{"bias": "none", "tie_word_embeddings": false, "learning_rate": 0.0146, "max_seq_len": 1024}
Each number is 50 + 10 x the weight over its row's rms, rounded and kept within 0 to 99. Layers, rows and columns count from 0. The size before them is the row's rms in percent of the matrix's.

# layer 4 attention output (transposed), 768x768, rms 0.0776, rows 92-95, columns 512-639
090:47 50 57 30 51 50 53 52 38 44 44 31 38 56 29 69 51 59 45 54 50 29 52 60 55 35 60 44 66 46 49 56 66 47 56 36 42 27 53 46 53 50 49 44 49 26 41 51 66 46 40 29 51 56 53 34 34 50 51 55 71 48 35 49 53 29 49 58 45 53 41 43 53 47 34 66 53 43 58 53 49 43 48 52 39 57 45 57 51 65 52 31 50 62 60 58 51 63 69 59 49 58 53 53 48 63 64 57 48 58 62 44 51 57 46 47 48 62 53 58 55 62 64 46 32 37 54 46
090:61 46 42 37 47 48 39 30 56 39 50 49 51 52 37 63 58 67 43 35 39 64 40 55 57 41 47 50 57 44 45 56 46 41 50 45 39 68 39 44 43 48 41 38 55 49 70 55 52 60 64 35 39 64 70 58 56 40 57 49 45 58 57 65 40 47 52 46 54 39 49 35 51 39 37 66 62 61 37 57 46 57 45 34 50 58 57 64 35 54 44 62 55 54 66 51 50 42 58 43 55 32 45 58 62 46 52 53 33 68 51 48 48 52 35 45 39 61 37 42 45 70 41 55 51 47 57 43
093:57 54 46 40 52 38 59 62 41 51 53 71 68 63 44 42 49 44 53 59 45 50 59 53 54 68 31 61 68 55 54 54 38 46 63 40 56 34 49 38 41 42 57 50 28 56 54 42 31 51 44 66 51 45 68 48 48 67 41 21 57 41 48 58 75 35 45 57 55 59 47 43 70 40 40 40 44 52 30 56 51 40 53 35 62 46 29 55 42 51 45 46 46 42 42 55 67 49 54 63 41 39 55 58 48 50 40 64 22 66 45 53 66 26 30 41 54 49 59 38 69 49 63 34 48 34 43 40
094:50 67 52 42 43 53 50 65 55 61 56 45 54 53 55 48 44 48 59 60 68 41 39 73 57 51 43 48 50 39 51 22 51 46 58 51 71 58 44 44 48 68 29 62 50 58 52 63 66 50 42 43 51 61 45 66 56 74 54 40 60 61 35 58 46 57 34 44 55 55 52 39 50 24 47 42 67 55 51 50 44 43 47 56 57 47 50 41 51 54 49 56 54 63 60 55 35 27 51 59 49 48 66 57 41 58 37 38 55 47 55 46 58 48 48 60 30 63 42 44 49 44 34 59 46 50 65 45
# layer 4 attention value, 768x768, rms 0.0443, rows 93-95, columns 512-639
095:37 55 58 65 53 45 66 60 56 57 60 45 57 47 60 61 35 45 43 56 55 46 68 25 54 49 47 33 45 48 35 51 49 59 31 59 40 48 65 61 56 68 43 60 42 56 56 52 43 44 55 45 52 46 45 45 57 55 45 74 35 51 53 50 56 34 67 58 59 59 30 52 58 52 43 53 44 55 46 40 50 47 56 49 40 45 49 49 57 56 41 42 60 44 61 42 58 47 32 29 50 52 33 51 32 54 52 43 55 30 39 39 50 45 51 32 69 54 57 46 45 42 46 55 50 56 46 53
095:53 54 36 53 44 61 41 41 83 56 60 24 37 25 47 43 49 53 52 55 49 67 47 41 51 43 55 47 42 47 59 72 59 53 52 53 54 73 47 66 45 65 54 64 71 52 60 59 48 44 44 45 57 29 45 41 44 36 55 75 57 34 55 59 54 33 40 51 46 46 48 33 45 52 39 60 61 31 48 50 55 31 52 73 40 35 40 67 51 45 53 39 50 44 38 50 40 65 48 52 55 42 49 44 49 56 47 50 45 55 42 44 51 55 53 44 45 43 49 60 61 57 64 41 59 57 66 66
093:51 47 36 86 57 65 51 39 61 38 61 53 45 50 61 53 58 43 72 58 42 65 72 52 53 52 49 61 42 43 47 49 57 43 70 68 39 58 51 63 74 45 61 55 58 52 62 50 36 44 43 54 40 52 60 46 35 38 56 76 27 52 47 47 51 59 73 53 47 52 46 45 58 66 60 58 39 35 41 63 58 55 47 47 45 49 41 39 46 38 54 40 38 55 47 46 48 41 45 57 74 59 42 46 36 50 48 50 61 46 42 51 50 64 37 51 50 47 52 36 58 49 56 42 59 52 39 61
# layer 4 attention query, 768x768, rms 0.0332, rows 96-105, columns 512-639
114:31 61 41 54 57 32 45 55 61 53 60 40 47 39 42 56 60 37 45 41 63 51 56 58 38 39 53 53 53 35 38 64 46 42 57 48 48 50 62 40 60 39 53 51 50 35 57 52 52 47 56 56 46 55 57 36 36 53 63 59 43 49 58 66 59 50 43 54 71 55 51 61 45 60 44 35 44 45 33 41 62 40 53 29 38 57 44 41 49 52 55 51 46 45 62 29 64 48 46 70 50 54 26 53 43 53 58 39 51 48 42 64 36 62 51 53 59 42 53 46 63 42 72 48 45 51 38 39
107:56 66 52 52 66 50 60 52 46 44 39 70 50 45 61 65 45 40 46 50 53 22 47 60 65 49 58 51 66 37 67 37 49 48 56 49 50 38 77 43 59 37 47 49 39 52 61 56 54 63 50 41 51 48 62 42 45 71 54 62 51 53 59 47 52 50 45 63 54 52 43 65 40 46 44 54 40 56 60 34 56 62 57 56 41 53 65 50 47 61 40 40 51 25 56 41 55 57 58 41 56 27 46 42 42 58 67 38 42 43 39 52 46 32 48 52 60 45 55 48 63 66 53 59 50 45 51 40
090:35 35 55 46 49 50 40 42 54 43 45 49 64 52 46 54 40 44 47 61 37 45 56 49 51 45 66 34 55 19 57 52 44 43 53 60 68 57 45 47 47 64 47 41 45 60 50 57 72 51 53 41 47 52 51 55 44 52 47 39 47 57 47 32 43 51 45 47 51 30 39 50 36 30 49 57 24 41 52 49 50 51 54 56 60 56 45 39 43 55 49 57 53 62 49 50 68 58 51 47 44 62 37 51 64 47 62 31 55 53 41 64 45 64 60 50 39 55 52 42 63 18 50 55 51 53 45 49
099:63 58 41 46 56 51 60 48 35 51 54 50 61 52 56 63 21 55 45 52 45 55 49 49 61 44 65 62 40 61 45 47 46 47 44 56 58 49 60 56 52 70 46 56 68 50 46 48 49 51 38 55 70 38 46 49 44 60 54 51 39 44 63 58 57 44 44 54 66 51 47 59 57 56 71 37 33 56 49 61 50 62 47 50 39 41 56 44 26 60 61 43 64 42 51 38 58 57 54 54 48 35 50 55 31 56 62 58 53 33 47 52 52 40 39 54 49 49 59 61 61 48 64 35 39 39 60 54
099:55 57 45 61 47 52 58 47 63 39 62 38 52 41 69 39 42 64 57 47 53 51 35 51 66 60 54 42 56 47 46 34 68 57 38 36 61 31 67 43 37 52 53 44 47 53 41 46 51 24 62 45 52 52 29 42 61 35 53 39 37 49 55 27 57 46 58 63 44 51 47 42 42 57 60 47 40 55 51 61 54 50 36 50 58 49 45 49 46 61 43 45 54 57 37 56 61 53 54 52 37 41 50 71 45 45 56 80 60 32 46 51 36 47 51 48 47 60 54 48 38 48 63 40 62 54 56 60
101:49 48 49 52 48 49 53 58 57 31 59 51 51 45 49 34 51 58 45 40 80 55 49 48 42 63 51 55 52 39 80 53 40 51 42 55 51 54 44 49 36 52 48 43 46 43 61 50 61 48 53 60 64 66 54 57 64 45 50 59 45 43 36 48 69 41 57 60 42 66 49 44 53 61 63 53 59 74 62 56 52 63 43 43 60 39 42 55 52 56 51 56 49 64 32 53 61 57 47 50 42 45 43 57 61 61 50 60 57 49 46 59 46 28 42 39 62 42 39 61 39 43 48 60 46 54 57 58
102:44 40 59 44 53 53 48 51 52 31 50 53 35 55 35 57 50 59 52 65 67 47 56 53 41 66 19 42 37 50 41 29 37 54 50 49 58 30 55 26 30 52 64 42 75 51 54 57 52 42 43 51 49 45 54 53 60 48 56 50 49 44 66 54 61 56 54 56 42 46 44 47 65 67 32 46 56 37 27 69 55 39 55 52 57 44 42 53 64 43 62 61 73 55 64 37 44 50 52 42 53 50 57 60 50 71 50 53 55 59 51 50 43 37 53 55 60 65 60 51 50 54 46 48 46 56 49 68
101:46 39 59 43 40 37 70 55 47 58 51 55 49 33 66 59 55 35 42 58 34 40 49 46 46 45 57 41 53 49 45 55 39 46 59 65 61 56 43 36 45 35 49 46 46 48 72 54 50 55 51 64 54 40 53 68 65 65 47 37 83 54 60 41 48 41 44 65 58 32 47 39 44 57 55 52 58 64 51 52 40 37 50 47 51 56 51 36 67 39 47 44 56 51 41 62 55 61 53 49 58 45 44 46 40 34 51 43 19 67 48 45 68 46 60 52 50 44 53 40 41 40 53 58 51 58 54 41
110:29 56 53 53 47 40 70 46 67 44 44 36 55 33 60 49 71 44 54 12 48 49 50 61 60 40 52 65 42 74 50 55 60 73 59 46 46 60 36 55 42 31 60 58 47 46 40 45 48 64 52 57 49 65 58 43 45 64 38 41 46 48 56 50 51 38 42 54 48 61 43 38 57 39 52 50 54 35 59 54 35 49 51 49 47 45 53 46 48 48 59 49 39 42 35 57 42 47 45 74 46 38 50 50 37 51 50 63 67 43 68 60 49 57 43 58 51 46 23 43 52 55 46 61 66 55 48 46
097:33 57 53 48 70 59 36 27 46 48 44 63 25 50 45 52 48 57 31 28 45 52 38 59 50 65 66 69 36 33 45 33 63 39 50 38 59 48 49 55 51 58 48 43 53 51 49 64 51 45 49 48 36 36 53 54 61 44 52 48 54 56 57 25 46 49 44 47 45 42 52 35 29 54 66 46 37 34 55 66 58 49 44 37 43 42 45 21 62 45 61 50 50 60 50 48 65 59 50 53 48 39 28 50 48 40 49 61 58 37 49 44 55 61 49 30 56 48 43 36 48 60 46 54 60 72 47 47
# layer 4 attention key, 768x768, rms 0.0342, rows 96-104, columns 512-639
089:74 46 46 53 42 53 63 47 57 43 42 45 40 54 40 41 35 53 49 39 50 56 65 41 67 48 63 56 46 46 59 48 79 48 44 50 59 45 42 51 42 46 51 65 54 44 37 50 56 54 54 51 43 44 45 52 53 59 52 44 63 61 27 51 54 38 58 62 72 52 50 50 62 31 51 55 38 53 60 39 32 56 60 48 43 43 53 53 68 56 50 25 55 52 42 52 51 34 41 59 47 57 34 47 39 65 39 54 62 42 61 32 44 70 37 46 35 47 43 50 42 35 53 65 54 57 62 28
098:47 60 66 45 41 46 43 50 57 45 39 44 41 64 45 35 49 58 48 46 40 52 42 55 37 49 46 61 52 26 37 60 47 36 66 22 28 60 69 52 47 36 53 29 55 50 56 47 37 43 49 49 48 68 42 51 55 53 55 65 67 40 41 38 49 64 57 61 43 50 51 33 45 57 49 68 66 55 49 58 57 50 46 50 38 48 50 47 67 54 62 55 50 72 51 58 50 48 53 65 53 57 57 55 47 40 68 54 41 69 55 38 45 55 44 55 68 42 51 46 39 44 59 40 46 59 46 67
089:32 60 34 58 63 55 55 39 48 68 52 41 48 61 40 56 40 48 56 43 46 39 63 61 29 43 58 58 51 53 37 48 55 38 58 46 59 40 62 50 46 32 43 54 49 43 54 36 34 46 38 67 44 30 46 40 62 56 55 63 58 55 65 55 56 59 56 67 55 48 68 75 40 71 67 57 68 40 53 41 52 46 41 77 57 64 51 42 47 52 68 38 28 50 58 29 50 68 47 53 42 49 43 46 42 43 45 42 49 41 45 45 40 58 53 49 51 53 41 43 54 33 69 50 46 34 55 42
101:45 33 50 35 32 59 58 44 54 42 45 55 47 54 45 53 55 58 45 57 56 45 65 36 49 50 42 47 48 66 38 52 45 55 64 67 36 49 64 46 52 38 64 33 58 41 54 53 49 55 38 47 34 55 40 63 62 49 63 50 56 53 41 44 51 55 38 59 51 58 44 51 54 58 47 67 48 54 57 55 71 51 53 52 42 63 45 35 62 47 49 48 51 48 69 70 52 28 47 53 56 63 61 61 41 69 38 51 50 68 54 29 43 57 46 38 54 75 54 55 51 53 66 56 75 59 56 29
097:49 59 49 40 60 49 47 64 59 57 51 45 41 53 42 37 52 46 42 46 44 53 45 48 56 33 62 26 41 28 50 38 51 50 37 45 31 60 50 49 43 46 59 40 43 52 63 44 52 69 48 42 47 70 41 60 54 40 47 57 56 60 49 68 54 39 60 43 30 41 60 60 60 49 22 60 38 58 68 44 37 51 27 50 57 34 57 63 59 36 50 52 49 69 47 48 49 35 59 57 55 54 64 41 52 56 60 70 52 43 69 50 36 47 48 41 34 45 53 47 49 54 35 46 66 60 43 59
097:60 47 39 39 62 52 51 30 51 74 61 32 44 47 50 69 56 50 40 50 39 17 54 55 47 59 48 57 39 61 60 48 59 38 20 46 39 40 49 60 72 47 53 52 44 43 48 50 44 52 41 29 49 48 60 52 26 43 56 42 47 55 53 56 50 56 43 51 64 36 47 64 53 45 42 54 54 32 38 54 51 43 30 41 53 38 65 62 45 28 50 61 40 59 65 38 51 61 54 46 41 38 48 47 54 46 62 56 50 76 38 53 56 66 47 57 42 60 63 38 64 52 56 40 34 47 53 42
095:53 49 57 68 49 36 54 42 51 53 41 57 52 47 54 67 41 48 53 44 55 59 47 47 56 49 51 72 46 47 49 41 38 72 59 51 49 30 40 56 51 45 55 50 43 44 48 51 48 56 52 50 54 41 52 34 59 48 53 51 70 44 58 31 43 49 54 60 49 49 35 58 55 42 52 46 43 57 63 47 47 33 49 36 44 40 44 43 45 46 46 44 61 45 52 46 51 41 38 50 61 40 26 32 61 64 40 54 48 48 48 54 54 57 74 55 39 43 53 56 40 45 54 44 52 42 62 50
099:45 71 59 62 78 52 50 54 50 46 50 55 54 43 39 66 51 58 32 68 50 62 58 44 48 63 38 51 63 53 47 47 48 49 47 54 50 44 63 73 37 55 39 43 54 64 37 33 46 51 45 51 50 50 59 52 49 48 46 44 59 46 49 41 39 48 61 47 41 65 54 66 57 47 45 37 48 56 40 74 63 51 37 55 56 55 55 36 42 54 42 52 47 59 47 58 87 61 54 47 47 51 37 81 54 42 58 73 51 47 45 56 55 42 47 32 60 20 47 54 59 67 49 51 56 51 55 58
108:46 54 50 46 44 56 47 45 41 44 42 67 55 43 62 60 51 45 66 62 52 66 30 33 52 47 62 33 45 54 44 47 47 64 52 32 37 35 46 45 54 64 42 57 41 44 55 59 46 67 45 53 50 55 51 69 46 54 51 62 63 54 63 45 59 60 53 56 48 44 51 41 60 39 53 60 47 67 52 55 34 45 58 46 56 59 44 70 66 21 54 41 52 46 74 49 43 45 41 59 44 57 53 64 46 54 54 35 63 36 58 58 60 65 58 29 37 40 62 55 36 50 45 65 44 61 46 69